Part of a small language model's weights.
Size: 16 layers, width 320, 10 heads of 32 (2 for keys and values), MLP 1280 squared ReLU, 19.6M parameters.
Architecture: RMSNorm before each block, rotary positions, untied embeddings.
Each number is 128 + 32 x the weight over its row's rms, rounded and kept within 0 to 255. Layers, rows and columns count from 0. The size above them is the row's rms in percent of the matrix's.

# layer 8 MLP down, 320x1280, rms 0.0448, rows 239-314, columns 360-399
size [103  99 101 101 103  99 102 102 101 105  96  98  97  96 104  99  92  99 100  98 101  95  99 102  97  98  98  98  99 102 101 100  99 100 104  98 100 102 104  99 104 100 100 103  95 104  97  99 101  98  97 104 104 100  98 102  99 103 101 101  98 102  97 106  97  98  99  99  97 103 100  98 109 101 103  97]
[[ 84 120 105  80  91 134 100 126 140 115 137 119 167 127 170  73 100 133 154 114 114  75 128 189  60 138  76  90  91 101  84  81 143 124 140 198  74 154 169 177]
 [153 131 175 102 186 143 156  29 108 151  49 121 122 157 110 100 152 155 168 116 144  77 134 139  96 165 115 121 108 158 162 118  97  81 130 188 146 155 120 142]
 [103 162 108 105 193 166 157 168 142 109 107 162 138 117  79 145 164 169  90 244 142 122 144 126 101 118  61 101 103 123 168 156 119 117 208 115 161 144 102 150]
 [113 163  84 127 122 142 106 123  94 144 130 140 160 144 188 131 107 122 171 140  85 114 155  84 174  48 116 184 131 173 104 160  97  99 113 135 108 123  85 107]
 [114 156 124 118  95 100 122 126 134 116 118 151 108 124  91 121 125 126 143 117  89 132 134 147  79  95 143 173 155 103 100 119 126 150 201 206 110 123 132 133]
 [118  90 116 160 186 111  62 124 109 113 195 107  72 123  95 133 112 160  99 138 175  82 181 125 158 123 109 192 113 190 158 160 104 170 118 187 183  59 153  92]
 [136 230 128 131 126 138 165  67 189 130  57 147  99 106 133 121 173 127 165 125 113 124 145 148 130  88 104 165  81 171 124 121 148 132  66 121 141  77  93  90]
 [174 125  92  99 107 144 114 106 105 171 100 129 153  87 104  91 115 117 126 133 140  52 113 138 143 121 115  86 152  82 104 110 157 111 123 110 153  95 102 138]
 [148 118 152 123  96 107  62 172 109 187 153 140 169  84 127 139  98  97 171 126  96 126  88 117 139 144 172 104 123 149 137  79 154  70 186 121 174 150 136 147]
 [140 100  84 165 135 128 135 118 129 132 115 137 173 173 123 118 117 132  86 199 103  84 129  83  93 118 183 183 165 151 155 181 212  87 125 159  66 103 182 107]
 [126  89 181 148 134 112  73 141 203 156 121 152 173 187  65 248 133 181 145 126 153 139 110 152 124 147  90 110 143 117  78 112 147 149 129 143 114 133 138 225]
 [ 71 106 115  96 123 139 173 132 158 120 165 135 164 135 105 194  96 100  65 107 173 122 138 138 128 123 107 150 127 107  96 161 156 172 140 121 144 117 160 105]
 [128  99  84  99  48 105 103  88 154 200 143 115  86 131 115 113 156  98  63 159 122 230  67 111 105 101 147  80 109 120 164 143 119 187 117 111 137  99 117 133]
 [115 171 144 116 168 132 143  68 101 146  86 150 106 131 138 136 169 150  87 111 140  66 177  84 127 142 150 166 208 117 117 146 140 129 126 108  77 124 119  83]
 [ 75 145 166 142  98  66 155 121 106 111 105  60 175  72 123 157 147 135  76 170 129 121 159 123 180  99 143 110  73 108  77  72 138 110 157 133  97 132 140 145]
 [ 85  87 124 136  68 113 147 173 145 150 102 127  97 105  92 144 158 111 154  67 113 117 136 143 121 131 113 120 151 180 159 165 127 133 101 132 112 112 168 105]
 [101 130 163 120  98 158 130 128 111  58 166 126 124 126  96 198 120 116 179 157 106 187 131 124 137  94 112 181 153  97 120 101 140 153 165 124 120 136 164 137]
 [140  78 149 159 124  75  84 169 144 150  76 144 109 113 173  77 141  96 119 103 105 109 178 164 130 161  86 174 137 179 119 143 108 129  81 170 129  61  27 103]
 [152 120 127 129 132 126 182  63 149 106 130 123  58 124  83 135 144 122 146 166 102 165 106 147  95 122 144 124  97 124 108 156 136 104 110 156 125  95  94 100]
 [105 134 131 129 117 134 134 153 124 150 104 139 130 112  73 156  82 156 144 125  94 154 161 158  78  94 163 208 131  81 173 110 214 108 176 132  74 140 138 149]
 [120  69  93 130 134 173 141  96 130 144 113 108 118 163 142 108  54 126 103 153 131  86 125 169 137 192 105 150 135 136 177  88 104 167 127 138  92 152 107 180]
 [ 96 172  92  98  77 104 128  85  89 106 154 127  93 144 180 112 129 130 188 129 134 127 114 118  92  95 163 107 154  96 136 125  99 122 143 191 169 202 120 116]
 [161 133 103  92 154 140 148  93 122 165 147  87  69 101 108 159  81 149 174  75 100 184 131 172 138 103  91  89  67  96 132 110 139 152  72 116  98 126 157 112]
 [193 132 112 138 109 110 108 136  85  84 197 128 150 105 121 128  75 105 101 100  79  85 133  68 124  84  80 111 123  83 144 102 137 152 144 142 102 119 145 115]
 [138  85 160 142  78 138 185  85 154 156  81 101 134 104 152 144 136 102 135  93 182 121 115  84 129 146 111 156 132 120 160 136 103 116 141 122 104 147 143 146]
 [134 157  68 140 119 129 134 162 172 138  82  81 126 156 173 133 140 121  96 133  83 140 127 108 102 167 160 133  58  86 134 124 136  92 155 164 149  87  82 130]
 [123  55 166 143 153 109  72  48  95 118 105 164  88 114 108 158 110 133 158 145 145 134 124 138 118  97  89 101 109 127 209 127 152  72 180 132 128 138 132 140]
 [166 122 154  94  79 136 105 166 149 143 158 185 154 132 159 164  88  81 135 105 148 115 128  82 167  81 126 105 182 158 171 171 170 164  98 136 205 117  93 117]
 [ 99 102 200 137 112 157 138 178 121 146  66 155 116 164 108  95  99  72  99 138 113  70 121 159 126 172 150  82 131 159 134 105 157 138 141 198  85  97 230  82]
 [201 127  91 114  67  72 136 130 128 119 161 101 150 109 151 125 180 105 114 101 107 112 107  87 145 189 142 132 146 104 116  56 113  90 197  85 125 190  88 118]
 [ 79 118 123 136 150 118 169 146 204 102 179 153 132 171 119 121 123 138  99 172 127 147 114  99  88 128  84 124 122 116 129 127  95 112 139 139 161  86 119 124]
 [140  90 115 113 102 172 112 115 204 112 160  94 166 154 110 128  85 105 122 175 121 150  62 144 183 138 141 128 123 120 143  76 170 179 126 108 123 121 133 108]
 [164 119 140 160 184 127 133 122 132 128 180 110 141 130 174 134  96 158 157 144 105 139 128 181 117 117 117 164 221 132 127 138 128 155 123 103 104 172 118 109]
 [161 129 129 116 188 162 141 112  64 139 175 101 120 162  47  53 125  99 129 128 111 153 166 130 112 117 143 127 143 117  95  71  83 117 119 176 120 144  98  69]
 [123 151 142 145 151 190 126 110 108 155 112 107 150 151 101 105 152 188  81 115 170 175 137 137 126 153 137  93 137 164 142 125  96 117 104 208 143 130 210  45]
 [151 142 147 155 149 153 146  86 101 122  61 137 202  92  84 119 168  95 107 113 178 108 193  93  51 127  93 149 186 184 171 186  93 131 140 106 169 126 149 175]
 [112  93 152 165 176 124 131  73 176 114 163 112 132 142  95 155 155 127 181 191 148 128  86  79 143 168 123 154  96 124 143  79 143 133  82 187  92 143 118 151]
 [153 132 126  78 170 101 149 130 136 171 110 138  89  81 166  78 132 188  80 159 131  65 148 119 121  70 180 130  69 142 150 141  75 166 105 111 146 101 118  98]
 [ 98 111  61 133 133 147  72 143 159  92 144 160  73  90 136 119 103 136 166 129 145 172 155 100  86 137 121 223 119 101 107 166 172 115 118  88  80  98 148 148]
 [156 135 202 111 138 124 141 134 149  84  74 125 154 124 136 133 221 194 155 176 183  98 147 134 173 116 217 144  97 192  97  83 125 124 144 136 100 164 185 176]
 [121 121 129  89  55 101 173 131 118 134 136 140  90 141 127 101  98 125 160 127  80  98 106 140 130 115 125 165 185  98 151 157 149 151 145 167 154 183 180 122]
 [131 179 119 182 138  96 111  95 143  91 156 184 110 114 116 147 121 171 162 150 110 129 156 111 114 114 152 111 201 153 183 168 152 108 133 148 123 121 224 137]
 [157 101 119 159 106 142 174 103 111 172 168 154 125  63 140 128 112 167  72  51 107 103 131 136 146 145 148 172 132 148 153 144 161 129  99 153 177 160 169 195]
 [ 55  72 189 186 143 115 139 170 147 112 156 115  88 123 149 130 189 129 161 114 135  94 147  89 139 117 154 106 117 111 127 178 104  91 153 115 114 192 128 110]
 [118 126  72 131 139 118  89 152 112 125 174 132 142 149 145 149 146 173 144 207 146 120 156 151 124 151 162 167 136 115  96 138  71 130 168 182 148 168 105 134]
 [166 107 137 112 157 171 104 155  59 113 117 112  99  97 129 148 130 111 106 107 131 122 153 129 106 175  71  75  86  67 156  95 122 134 109  91  94 162 133 107]
 [109  89 176 118 161  73 139 129 133 140 147 101  89 177 157 139 116  81  53 108 179 125 122 123 122 124 122  60 162  98  95  64 107  71 164 116  82 121 160 144]
 [ 93 164 104 138 175 115 136  96 104 105 185 145 144 101 178  75 159 133 193 101 120 101 155 145 140 106 136 127 169  86 193 161 162 160 121 128 172 187 164 105]
 [158 110  91 201  96  97 158 105 108 117  55 132 148 118 166 157 143 172 143  98 175 167  63  64  91 110 141 133 163  37 115 129 128 165 139 151 125 124 155 183]
 [ 86  89 126 116 110 132  86 142 161 105 110  70 140 129 126 126 140 150 160 129 174 124 123 161 146 198 160 162 146 104 156 120 139 121 123 110 139 179  64 160]
 [154 123 128 112 131 185  86  93 108 151  86 172  85 108  56 102  46 108 123 106 116  96  76 131  85 147  93 118 165 145 118 188 104 135 126 138 127 114 118 138]
 [105 103 148 133 158 154  91 135 130 136  68 140  84  84  99 128 145 160 110 104 123 182  94  86 110 140 102 141 169 115 111  94  61 154 128  80 129 112 200 168]
 [ 94 132 122 115 132 105 135 147  81 177 114 139 107 108 113 121 145 104 138 147 146  70 142 115 136 105 176  81 143 101  29 161 109  72 120 114 149 140 159 188]
 [116  95 103 151 129 144  85 126 127 115 141 107 107 161 113 134 134 173  83 122 153 165 160  92 149 167 118 144 178 102 191  87 121  34  78 129 139 120 178 139]
 [141 150  96 183 143 139  99  87 159 132 151 138 134 162 103  99  85 103 104 130 147 148  93 129  66 103 139 124 130 111 120 125 133 197 152 133 155 149 135 165]
 [126 156 182  90 124 133  65 151 125 152 142 146 192 117 107 131  99  94 173 146 161 112 171 154 136 133  92 162 115 133 117 137 184 151 116 132 118 138 118  68]
 [132 148 133 151  82 143 103 158  65 142 142 111 114 177 112 140 125 119 122 131  74 143 156 135 154 114 166 156 104 115 111 130 118 177 111 171 141 133 121 119]
 [199 121 129 145 131 145  85 129  72  88  96 148 116 120  98 178  56 139 156 108  58  55 118 123 141 113 129 127  79  98  89 151 114  62  98 153 139 118 100 158]
 [ 90 102  86 112 121 149 101 132 177 175 139 112 110 188 139 146 161  66  88 221 126 114  85 104 164 101 166 134 109  85 137 105 122 143 126  89 159  77 176 138]
 [116 107 115 132 125 136 163 139 129 127 143  94 162 165  92 142 119  78 125 136 138 157 114 137 124 136 165 152 143  65 122 115 135 103 163 145  84 128 108 122]
 [ 83  73 135 154 171 155 128 162 111  95 118 167 102  97 131 109 148 138 103 203  87 153 146 189 123 148 151 122 139 129  92 146 172 174 157  76 114  94 108 122]
 [132 136 127  98 119  76 127  75  81  97  99  71 125 108 140  88 159 155 139 142  77 114 108 108  81 154 116 109 167 162 121 161  88  95 100 123 102 153 139 101]
 [123 175 113  85 128 161 142 116 125 159 100 152 168 106  92 155 128 128  73 113 140 159 144 147 178 125 146 149 140 131 104  78 120  85 171 182 171 118 115 107]
 [129  20 125 157 128 155 124 162 129 143 163  92 179  94  92  98 137  94 141 159 133 132 102 104 130  66  99 113 158 103 155 149 109 110 132 146 133 105 118 102]
 [134 155 116 104 101 146  92  81 140  94 119 130 109  75 152 137 130 106  83 156  93 143 111 201 170 210 162 112 114 117 146 142 152 154 111 135 131 112  86 162]
 [115 133 178  63 144  96 135 117 134  49  67 154 121  72  99 128 144  88  91 141  98  66 144 147 139 158 132 107 122 163 119 150 145 124 190 114 101  90 113 115]
 [ 76 120 160 166 109 152  93  97  99 189 134  86  86  99 135  91 108 130 210 121 166 137 132 113 172 105 137 104 151 128  80 102 155 183 156 119 119 118 152 105]
 [114 154 122 156 102 108 123 117  85 160 158  88  55 107 161 174 135 159 163  92 161 112 113 125 124 109 156 170  77 147 119 154 114 141 124  90  97 117  98 137]
 [ 79  89 172 114 141 143 162 120 139 154 149 142 134 135  89 120 128 115 125 141 179 143 174  95 124 158  98  82 152  91 101 152  65 123 101 116 123 116 156 146]
 [190 161  79 152 153 104  78 158 139 115 111 175 137 117  98 150 107 158 122 166 121 156 118 123 115 156 130 116 125 118 154  88 152 117 156 100 133 126 151 138]
 [142 159 101  91  91 108 155 145 149 151 107 160 189 123 113 138 138 128  89 165 153 119 137 103 130 140  70 124 127 116 124 124 122 168 138  94 139 166  78 135]
 [103 123 135 154 154 130 184 126  73 150  83 175  96 113 120 104 106 143 130 127 128 139 116 131 145 134  76 103 159 129 116 168 146 140 159 159 167 115 126 160]
 [ 94 105 128 127  76 116 110 171 124 120 130 127 180 103 155 124 140 175 166 189 116 157 117 149 156  64 169  86 129 147  62 157  88  99 125  92 132 133 170 197]
 [192 113 137 160 132  91 204 185 107 137 135 117 124 101  67  98 147 139 110 145 119 131 129  82 118 135 109 165 123 164  88 128 168  96  59 154 111  93  71 122]
 [122 151 125 139 100 142 134 115 135 126 141 116 128 109 115 180  77 170 183 123 156 138 144 105  99 133 100 150 136 160 127  78 131 152 119 154 121 120 161 151]
 [133 133 129 117  98 114 124 131  87 132 107 138 190 146 173 103 100 125 151  47 109 114 115 120 152  91 145  57  98 142 163 159  75 173 134 106 140  86 146 116]]